{
  "n_layer": 14,
  "d_model": 320,
  "n_head": 5,
  "n_kv_head": 5,
  "head_dim": 64,
  "d_mlp": 832,
  "vocab_size": 20510,
  "activation": "swiglu",
  "norm": "rmsnorm",
  "norm_place": "pre",
  "norm_eps": 1e-05,
  "positions": "rope",
  "rope_base": 10000.0,
  "rope_fraction": 1.0,
  "qk_norm": false,
  "attn_scale": 0.125,
  "bias": "qkv",
  "tie_embeddings": true,
  "parallel_block": false,
  "init": "normal",
  "init_std_qkv": 0.029,
  "init_std_o": 0.029,
  "init_std_up": 0.029,
  "init_std_down": 0.0,
  "optimizer": "soap_variant",
  "lr": 0.00401,
  "beta1": 0.95,
  "beta2": 0.95,
  "weight_decay": 0.096,
  "lr_head": 0.014,
  "grad_clip": 2.0,
  "warmup_steps": 200,
  "schedule": "wsd",
  "decay_fraction": 0.723,
  "decay_shape": "linear",
  "final_lr_fraction": 0.0,
  "batch_tokens": 262144,
  "seq_len": 384,
  "doc_mask": true,
  "train_tokens": 860800000,
  "steps": 3284,
  "dataset": "wikipedia_en"
}
Each number is 128 + 24 x the weight over its row's rms, rounded and kept within 0 to 255. Layers, rows and columns count from 0. Numbers have three digits each. The size before them is the row's rms in percent of the matrix's.

# v: layer 3 attention value, 320x320, rms 0.0783, rows 204-250, columns 256-319
# o: layer 3 attention output (transposed), 320x320, rms 0.0736, rows 204-249, columns 256-319
v204 087:128155123088104163140175143121134114164169115099132124086158153068095135125154125122113101134129122104184097124132136137086124131080138169155139096198150149097071161126133141159113144127123141
o204 087:097119101157114132128123105134122144132120182123128142150111133145138130106134135124104115128103165157109119113161112108185148131142153092100113180111148141148150068143195153104125139140153178
v205 100:146160115138110136123129149116115105151142164151160137120167102136150126106143161091119117102135131114082092110130119151127149120124117099157128154111147116117091150107136099150108135104121131
o205 090:158092148152108127155143096122142171126120154146096106154158121105141153171099085177096170103164136185152110113129143102118129136125142065137140127130120106127199091189111076142162168165150110
v206 101:148123135142127107168129116149119125101078071094108113145153148110137117143128112148153138135120155106147131131145118151100129183119099128137146154133168130093113128094071156105146106172148106
o206 091:108151103116124134063136106111101126137159150155127151141161108189141084125127126137141124107104120136116102132108136107109117144101124109084114111150142120161170125167143116158116144078168114
v207 096:116115113142144130142124124134122070107091157121151125120154128093054114131127054131143100141118121112175130088152143128111108149170114136148140069125100135102127116132099130127140128131132154
o207 089:126146164137118136117101126130134172144088130152103105130130124163178133127122184116116142104127101159107122164137165073108103152136142131126132153140127115138109154124150123119142102119125115
v208 094:141094127118120124082127118103164156145106136100118121083121122104124150116135109172126134130113108154121138112092132156093096078092144153137164147158109122153163115141153134149115139151137177
o208 091:124105148166117116106112140121138100136120118137111092149160144143161109090118148134135107113161090115121120089113140136167158124106136141153131114140135137143086122152086144107136111136169125
v209 093:124120180124150145127097144112107128147116134119134169136085130125152109123107111109130170158104133148087100123126156151076158096152089150111129119124155104125112112120117110145171122113120126
o209 091:144168147119156088143158164108126118124163101106094124125132146109136146109131137117136123113134120128138097156134139132132123124135145153093125130146143154188149173115121154130118165096065128
v210 092:162126100125127102098109146090093100126157122145156137124112099143138114112141128151168138122153108138138138090176142123130091177130076128149138111117106157093128136092141112122140096179093166
o210 087:103092133121071132133075145126137108141131090073142107109135127114102101141098139144120128180098170099106106084123167115160125092136161116131147144121152094162101127112129126144140131108134103
v211 093:145147097125100098172104136125150108149132159144107117145165087131137070096153148118090118148135087118127139117090103151103120127109147106168159112136162131138125134104136139136132131153195132
o211 085:186156131147112176084122073162149140107157148115148122125173138148130177119145143154158152118160109114123126133130141130163142124174127116113177103108081099144134106168109154161137102085139115
v212 103:112185124128144122148126116157135162165147142162135103138151151159087121162112185135138129099137135119124156112110098142130143129138130131177114173089100130123195160102133152115109151120197123
o212 094:129078141126117135111167105148136094094111119110139138113128109070135113136143143127108177178137124132144100126129115127111160175121134111084158073119152191110136117143107156105115112091155166
v213 098:128149134132132154082120134182156090121134142115114105122128137139139132136115119152143106143125115121112131144108082115167144112125137086114136126125142103124133147140142157157111112127121123
o213 093:124113137151141100154127145078108137088106127136144115094142137141102130166155134105154138108141147117109139135138142148112134109113150154169147121181135131094109125073129134131139133179105138
v214 093:134123129134104093108108109129123133129112124131132086140144065139152157131139165147124118130122179153128118149103105155125101133105130119128166120134109155122125149132093121109188099130128134
o214 091:103128110136128134156140112101124149089125150115120133115172135141127137124159147147160147132171098136135116155144104124168136132125132092162149108153142120139161169140160117113046130146151118
v215 100:132124129177131098112146116157175093122149104099150111134129153149152149159149118102118113114088165111119120162098107147140131130120138090116155116092135161141124131137118136155163156180128131
o215 103:133114144123182141160130127167147138136150122106092135097112105116124149130081123122143169130114123112081115094119121139138153120121108107160135110130161116139153144105132096143088148108146096
v216 091:146106119056150141095132148145155136124135133152145132104132120145197112155111147152145118113109147145076130094145090111129165137113124134115133162113147103153114108118153155149113135158149115
o216 087:135122107130130131180103143128114124115158099162130092160159137125095148103122120158149144081126150130147103149124125145112114128172160140109146150120133151130122216163139121103122103073080129
v217 096:123139130107148145116133138138085155121146129138144136133142142117133129180125151176122117131100145144108147118131151122114056127154119136124149130137101112124092110109083088101104086117118137
o217 091:137123128132118127148136140097170130133082118115121150099162105129154104103104128109101082158130096151148137108098085152115163138117120135117103108087157131119123123102129122138104146130139115
v218 098:122134153097115120137173127093104141101123133105139132152140125120103137129123135142129120117122111173177144104139081138132122108151125150138183168106088186164145121110111122119115087116093107
o218 088:120127101166134139104147137149166121073134092153106154102130106112154104131136146153108099147143134151098119144148135086123098139084116139088119106121136102097156131187127142099105100147142126
v219 102:118136116120107151123096151150082114168128114116108157108095096092079162152131079094142161137153120124118109133152148107119108158162115100139107116131134122126086155129110168112129152119086172
o219 103:115127139164121105107147122129116078130129095122103161134126165153118195132130108126136114086151106097133113097134097108103140112118131152142141124146185138137172130107138148141146137116120173
v220 096:176144122098094129074106166104125119107093149147150109105192101161142142129134153158167152142140123118129085118122125116119130136134127099117175128154100115151108125131121170139148134129106170
o220 085:104116094124121136108162092161138124194096107135094114128153144092125152161141085119096123111109135146116190126138111130126150138140125177143114111157151158118100169132150132113125146093162179
v221 104:115137120119161110112135140108117133093078161117121119164170126118171083140114161160112083134121137118132155113100125118105178120115139133149183125102102158159134144127119162126142142105170090
o221 098:125156073121114134110137117127114142120137147161145121121126111119117114118140126104148146142102113105144055139119129168131085156143124127114124146143126132095138148116148084160155138139115145
v222 097:116157159073146134129147172094147125124114116108146122089098124073145099141163146118165129120151104144117148060165156133123153100135124097129112139127139143097120132136113127122142138151076161
o222 091:167087095151062131114128139106146073137106115133099139149111178115144114101160160145125105135075146102155141142106102148138142107108121147126132115111141104170138103125148154114119114160123109
v223 107:120119113117095138141131121126128108138179176129133142130148125161112122141166158149113127131170132147121155065136111132122164155142135099159136118114123167107119151140098095155163090122142164
o223 100:139143133141112112094066126134124145105136143110147138056156143095137107138146115107143168146142130100151091187151137120140089126134133144137066131129122110142120097106142183139144118140098123
v224 105:157095123080120131093123121130114155175143123180127120113134158105154134129135119113115150111100125190132147112108111118146091135116094178155169138134127158136073128133150176104095087100166149
o224 097:115181165159120136173114096123120116096129135101113138118124131119131119097145156133106116091154115108114100132102123143158116075142136116126103103135114103090132117130090088130117137155129108
v225 099:148130133112160138137114110135093160116126100124142115132142176143107095161144156142126110141139125116145155172156170132159094151144142162098097197123140073110125095150127125129109141150159156
o225 095:109115112142114128095155134127125124140127111125126142114123126120165117120123090104127154117086081139138147126125084143103124096125092151143158112104101171130179139103170100130145112076106116
v226 092:153159113152115108111128161142120141142097161128151124185129106135140114146121118111142117133138122124164120113128085107118139119150080121135123054157124197125102159161120114146108112115104157
o226 088:118105148101148118115136087157124111135115115140112156100132185114126164114133135126126139133144087110113160103157157156103057099132120121136120144151125141119143139113117163144142128115163094
v227 097:109138154117157132113167099166107153132131141112110130151112068144106091144055122105131164138092125111087117105126108163137133138137117144152118166144132151105135113102113133145147130117106190
o227 087:129136116145082101129175172095098129142129130150113188120172098112134144162146130119126115155144128142110109123115142154112156165151168137092131148122160150150121101104172151131117074137136110
v228 100:103093121118156105169150108112173093113104146159080142148138171131113120109098139131141122152109154097146106107076139130115120076123170082087124106136138097174149129111148150178147146163184089
o228 096:088097087146124160157109142157115107159131093130112105116115113103156128078111141111180153068145128128090107185151147146126140145176105197131137147118116134138131106129100136139098119104132136
v229 099:111125168179137130150148135114126133158116152118097116182063081120109102130118106130107183108124111085091121135144134172126133142099136105114126086159129121074133107126130135132131168172102139
o229 095:117129105113107135120138122106148148148156121131129119104131121097083138163130133113112095151140113129151088134118172085098132100179117105148143136164154151118146156113087120090168075133147099
v230 099:151159120096138160058113122121094161135156127112203168115183124134125143095159124137142112185114102111131077130159135141122143119101129156145154185136118127129085164095116149134109132098127110
o230 091:098133096141106126209139179115100109127135138121106093173158118151186127125088096126135107089099170162107126110110096131113103114114179095127132138105072123151186104128147134144136157142163130
v231 098:128111155146112149104145117133141086123145129102106156145142117127203130132197165127092155128136150137093137136066122139154127155129132115133112134147190149145125139097145137142155118138099135
o231 089:102097107143165123166088089085154149130148107138142148129114159094098184163101079109163104117104136137141122141126139081133187096140096124153114120127156142131159127172125117103153157124118144
v232 096:129128120105145112155155118164085112148121164136127122155150083150115155157135135119143126111112158115130102114152116133118140087134096112128108103124104110130138099134111101111151131151104117
o232 094:122171184134107173085123142096163141138106165091132107127160109142124112123127133116129155104126112130090143132151131157130117091132182080152133132151119127093121156107108089124132151098117123
v233 091:134132175079134141127127140136162136114127154139130124095116156106117148136127146190117096137158096145117154142087117149152146128120124178082129129093128111162111145128101139116076109116150123
o233 087:094082139127100097188121158159100119110121107139108096143136120121139131112155145096096128115088158103131146149122108148113144113149129127137116146123128100070120068109145127111136104125108137
v234 106:124138132129139147101123131155131111134147114126130125089125119167122128136113139109112059145087132128123118189053116126140145149149134121141139125129115095144082124088116137140117137088151122
o234 099:131137105118111129170140140098120141120102152115151134099128124157105157131106184136141205154111122114139109111118153138141156116133154141114077094117081143151121143137123084112125173131152104
v235 098:140159119123150111136138115146111124126120106116137136100132143138161162069140112131132119158104107098159138110093119123131131063074159145114172143135125090124093125127124136120090143107132158
o235 096:122139162169186172171122158129122152097100099140130068132097126101077141137110140139122095145107139101140113110142138153104106135097114139140129107122104094146141107109147120168123126174143100
v236 092:109156153129143156169172151130098150148129121146161115100129119110130138074146151109127111125108082106119140127120142123094117147103097156113149140143106162172193168097171151100115090112136153
o236 093:131127123146104149117056129160145125134110139136127131151103148161138114184104145121114150138155110157126121109119105134134146171161130118117113130092110150114138092148127154146112142122143138
v237 095:128150102142154080113146080147113114088129133105110093163102131058111128124094130135111099098147178073117083139092127173128117152107108109147116116132114115140145166092091161155086124151141122
o237 091:149168149113148132119141179139119085181113115121154128133130098151106133115133088128142130121127158087111134170158122131133139138166113128076170123131157131108123113144126156137138123090114139
v238 097:121151095126095085130169102082122155171143155095180146133107115123153130084164141128133094163137116128130157149121113109083144118112094119133157169129100149108106160119120098080139112069118160
o238 086:127120152142172180151125147117154123115127135135149111178153145164131126147130135137090147102110124134148124140170143156188109117070149141147145131100120110152157115126135103091108138169158122
v239 095:102097112180081144117117192138140141087150113134120127137130139110156118142179140116134171102133152198152138103113111110183134154133105123146122141132162155146109133116111162090179118152128141
o239 087:154100141110135095132087124164146124136126124108136092132141127159171121117105110098118153114126116076095114117110146126096127118122130085118139147149135124109190141108162118140156159121166098
v240 101:128072136151126099159133148106137152163111149142117138131144155139145139102181059127122145172137129123165158101158126117167098116128114141120128130107080158124150098169118122114129139138126133
o240 096:128125139161158110113103120138142131081146105127108083139170124115146146114132176117149117158098142110124122141169170144138124105166151117116152121144114116135096128092115111166091135144161145
v241 098:163137130120137117163103172137119087120122110145116143118128140118117155148143139139153141107147104125141124173115156153091103142118129146126177109090132136145120142114128086098127131115114141
o241 094:135162137158142103055123072112099124146151076101107103139088151123115156120082111120076144135127154137081096092100114113149160159175163148145142082185155129143134169143122127138200116158131101
v242 092:152163089145102121092108119111140132178063171127149129121118107142149168104150123138114115173091109134083111126161139122138180105123133101117136119127142078141101145149152123132172118122148133
o242 085:138085132147154111154143144108150132110129134155126099148159094147085126127153137123168134113141152137142129154114084071160157104099155132150126111098126107142122129104142114107207149129139127
v243 096:057108140118136149142134154120162161130113174166108134136166128141130116123138105114122139116137086173093152103148117105128160120123167117110123178122135090143161086160176159140145166129149145
o243 097:179153094146106085101157115137132141112118090140142135160140097102114129102134162124102125135169132150146085143123116140103100127114132098197106148120081128111114132122109147110132125101121139
v244 102:087145151131129112144127115095126122126115073121089109184116149126112155122099169146152109144122102120145080101123137120096103153130135154117076172135146121158149119182155125128106139127165131
o244 095:136117100100111171121122152160111167102146141145168175080133078156133092110107091187082152108128132121167110165130129136140134098101127144082125089141106129155070111086124159100153102107096124
v245 095:139108128155099161141118116111107132114126128092144114097099134116087133175141119126107150144134137141155123107124126143174128148121119107207143127110098154110116137121130135129133104152084108
o245 092:119152128106122146118110114128146131122064110130100142140126116118142110107143163113137128132126131137127115129120114097149096128052157118158144132108129098132116134137114125126136152130133173
v246 097:090142106106149120094067167115136138120074146167126152109125118162153129117157130156136144116123098136133169136126131106121150143156109115121095149145136127134117122150107136132194130108135115
o246 093:143136161111114111095115100139105084103123083132114084135135130135153128117112125102142116140124116156137138137136146149098107114105118167131100094126108102117125128085161136113133114145107125
v247 098:115172108137102138159151110136117101116108159151107075120099117139144114126133135150134147102103141108097115146117149133143155119129119098149134156110126096155119126144127138154113135184091145
o247 092:142090147138142131127157160091112129162103159118180124122097138144147122101141159155144112133122094163123086105092121139147107149107130143155129117121133130113150122144158174194132128127127119
v248 095:113138100113151143098140145138146131091126135118107162123184182109133129137157145176112128116145123145129159138136129114129150136155148171152142126140116123153135151121110194099132103112159118
o248 094:115119141169149097155121154164101145092147119109123141162117101144119133162125132117114159112130115141124130155108122140127218136133092126137106136095119111088157119136128130134189128130155137
v249 094:164111113130155129150135155123158126108067087150144124157130142137128097145125096162131160105118183110151150062124114147181128178182111130164109144120113133113138127113125162107133170146115117
o249 089:123137117123145103121160119182161142174115124117114117133119143123151169126151119104136113136108118133139091146160162125112137119116126114093146117123167135121141157165100112155092095159107140
v250 100:141148119138126161139133175089152083149084117098141144085184163108115109125112104135139125125108107121154107139114118166172123141133159107127186036118114119152148158155102112149139169144091093